Weights of a small transformer language model: learned positions.
Each number is 128 + 24 x the weight over its row's rms, rounded and kept within 0 to 255. Layers, rows and columns count from 0. The size above them is the row's rms in percent of the matrix's.

# layer 7 MLP up, 640x160, rms 0.164, rows 621-637, columns 80-119
size [ 75 102 123  99  95  95 100  78 100 109  91  97  89  94  98  81 116]
[[173 114 121  80 154 116 128  95  91 165 156 154 138 142 174 134 129 125 113 174 130 150  99 162 159  99 133 142 128 146 153 164 136 137 112 117 161 104 134 149]
 [170 120 151 114 147 103 116 171 136 130 153 130 153 143 125 142 161 133  84 145 113 109 115 119 184 165 128  96 169 100 184 153 119 144 107 139 120 137 108 103]
 [108 158 127 130 198 133  59 175 127 146 110 132 140 125 153 150 143 117 132  94 119 126 158 114 127 153 167  97  90 144  89  94 133 136 113 119 168 116 145 121]
 [134 114 116 105 139 121 143 118 157 106 148 117 139 138 129 135 115 165 145 139 120 118 111 123 133 115 154 117  89 131 103 128  92 136 115 148 126 124 146 133]
 [143 156 113 105 120 134 167 118 130 105 107 121 121 149 158 112 137  83 134 117 133 142 123 111 115 143 132 122 123 124 124 162 169  95 146 160 134 151 142 148]
 [153 158 140 141 121 133 138 133 137  94 130 142 128 160 125 131 120 106 142 167 127 102  94 113 105  99 133 125 152 137 145  85 141 182  74 144  96 104 125 103]
 [ 96 162 155 144 140 147 148  89 154 107 123 149 159 143 154 148 121 124 170 143  99 149 127 109 143  91 146 120 149  80 113  95 130 173  82 132  99 150 117 157]
 [156 125 124 158 123 132 164 141 118 104 134 124  90 129  87 160 146 152 100 130 167 107 120 116 120  93 194  88 114 132 151 157 170 125 109 121 129  73 128 156]
 [105 129 164 136 113 132 121 129 127 105  70 122 107 174  67 146 132 124 161 143 175 117 110 118 117 141 155 106 109  84 122 116 154 123  74 150 131  89 129 148]
 [158 119 128  85 115 129 123 118 144 148  86 139 132 142 152 152 188 179 148 110 129 149 147 116 111 120 103  85 143 115 118  93 152 153 175 140 118 100 138  94]
 [138  82 139 124 140 114 120 100 134 138 121 123 120 113 108 106 162 119  98 161 114 113 130 109 124 176 124 125 135  94 149 139 111 145 155 145 149 108 110 147]
 [130 116 149 137 121 133 116 127 150  86 139 113 134 100 114 131 163 116 134 151 113 164 111 122 126 129 151 122 127 139 121  85 135  99  99  96 150  89 148 105]
 [175 116 125  76 120 157  99 120 144 124 145 124 106  78 145 154 131 148 135 112 133 138 131 122 101 125 123 108  98 156 115 151 167 126 100 148 110 127 149  86]
 [ 84 136 156 134 110 112 132 114 124 125 115 123 125 156 116 119 152 126 173 152 137 147 152 116 121  89 138 115 129 101 155 161 127 119 132 139 112 120 129 164]
 [167  84 126 153 104 118 147  94 104 146 107 116 142 186 146 108 132 123 142 149 118 159 147 115 129 143 100 152 129 127 142 139 118 114 106 163 103 135  81 127]
 [156 142 123 148  87 134 131 155 133 152 129 145 130 101 131 123 138 113 121 135  99 147 159 116 123 122 133 110 122 167  94 149 189 128 124 151  95 133 146 128]
 [112 108 124 147 138 134 159 110 164  96 173  81 102 110 130 152 137 167 113 159 117 123 151 115 151 121 193 105 150 120 142 123 138 128 113  99 147 122 133 167]]
# layer 7 MLP down (transposed), 640x160, rms 0.153, rows 621-636, columns 80-119
size [ 64  94 130  92  94  91 102  71  95 106  86  94  84  90  98  80]
[[108 128 104 129 110 124 131 139 156 123 132  92 136 129 144 134 114 153 135 125 137 131 117   0 131 138 150 127 111  85 124 110 115 119 146 135  99 122 148 115]
 [ 98 128 148 114 161 117 155 110 113 117 108 147 113 145 124 180 137 106  92 133 165 131 127  76 105 114 107 161 100 128 123 157  95 153 155 117 130 122 120 108]
 [101 138 144 149 136 150 121  99 161 113 131 255  83 165 130  95 127 124 142 153 121 162  99 118 138 129 123 114 140 110 137 170 132 129 130 141 126 140 123 145]
 [101 101 156 155 155 123 122 122 122 135 120  77 144 118 140  92 126 144 143 111 144 105 157  27 160 146 140 116 127 139 186 132 133  96 107 140 139 142  89 135]
 [146 135 114 152 127 129 107 148  98 156 148 134 137 110  97 148 126 145 153 146 136 130 120  85 131 134 103 135 142 176 110 124  74 130  87 125 141 110 155  97]
 [130 137 128 124 152 115 150 122 119 131  91 109 159 172 118 108  83 139 171  97 130 112  95  86 134 104 101  96 149 144 138 116 158 133 127 113 174 138 144 158]
 [146 133 107 118 137 130 119 134  89 165 157 146 142 171 155 118  96 152 121 125 133 140 139 146 161 120 143 128 139 136 144 109 100 115 137  90 160  93 126 138]
 [129 133 132 131  87 156 164 115 131 126 138 209 105 103 141 114 128  97 127 131 131  72 142  83 104 116 147 137 110 170 144 142  87 127 132 112  93 135 116 107]
 [122 144 129  83 107 123 133 122 142 131 102 157 135  62 182 155 127 135 105 175 111 124 146 199 136 103 120 141 146 165 152 149  94 146 114 131 120 139 152 152]
 [ 88 113 167 115 133 142 123 152 149 101 150 144 154 127 121  65 142 147 102 137 142 132 118 108 138 127 102 125 137 151 146 117 110 129 107 144 152 136 104 155]
 [ 86 125 114 147 194 119 188 168 111 127 164 103 163 107 157 156 117 130 117 131  99 133 118  82 135 102 154 103 130 130 167 158 103 144 198 116 160 138 153 116]
 [134 123 145 140 100 137 133 118  88 181 140 115 110 138 155 134 182 134 147 125 147 145 135  76 152 163 134 115 130 111 110 135 154 167 127 127 120 104  85 137]
 [142 121 100 167 110 193 180 103 116 150 112  89 107 111 128 117 111  94  93 109 130 133 155  74  85 103  98 176 156 157 136 134 115 151 183 107 168  96  92 151]
 [ 90 131 108 106 154 157 138 166 115 147 131 140 146 125  71 148  89 113 130 155 122 134 126 100 153 177  85 104 120 118 104 134 104 131 106 125 163 147  96 106]
 [128 127 127 158 139 139 107 125 147 153 162  77 169 116 119 128 101 112 171 127 135 122 136 121 133 127 113 131  85 139 116 123 129 130 169 147 121 117 185 111]
 [ 86 129  98 130 151 172 152 125 118 166 118 158 141 143 155 118 125 141 120 143 164 134 139  77 115 116 121 132 154 173 141 128 109 103 160  81 159 132 133 171]]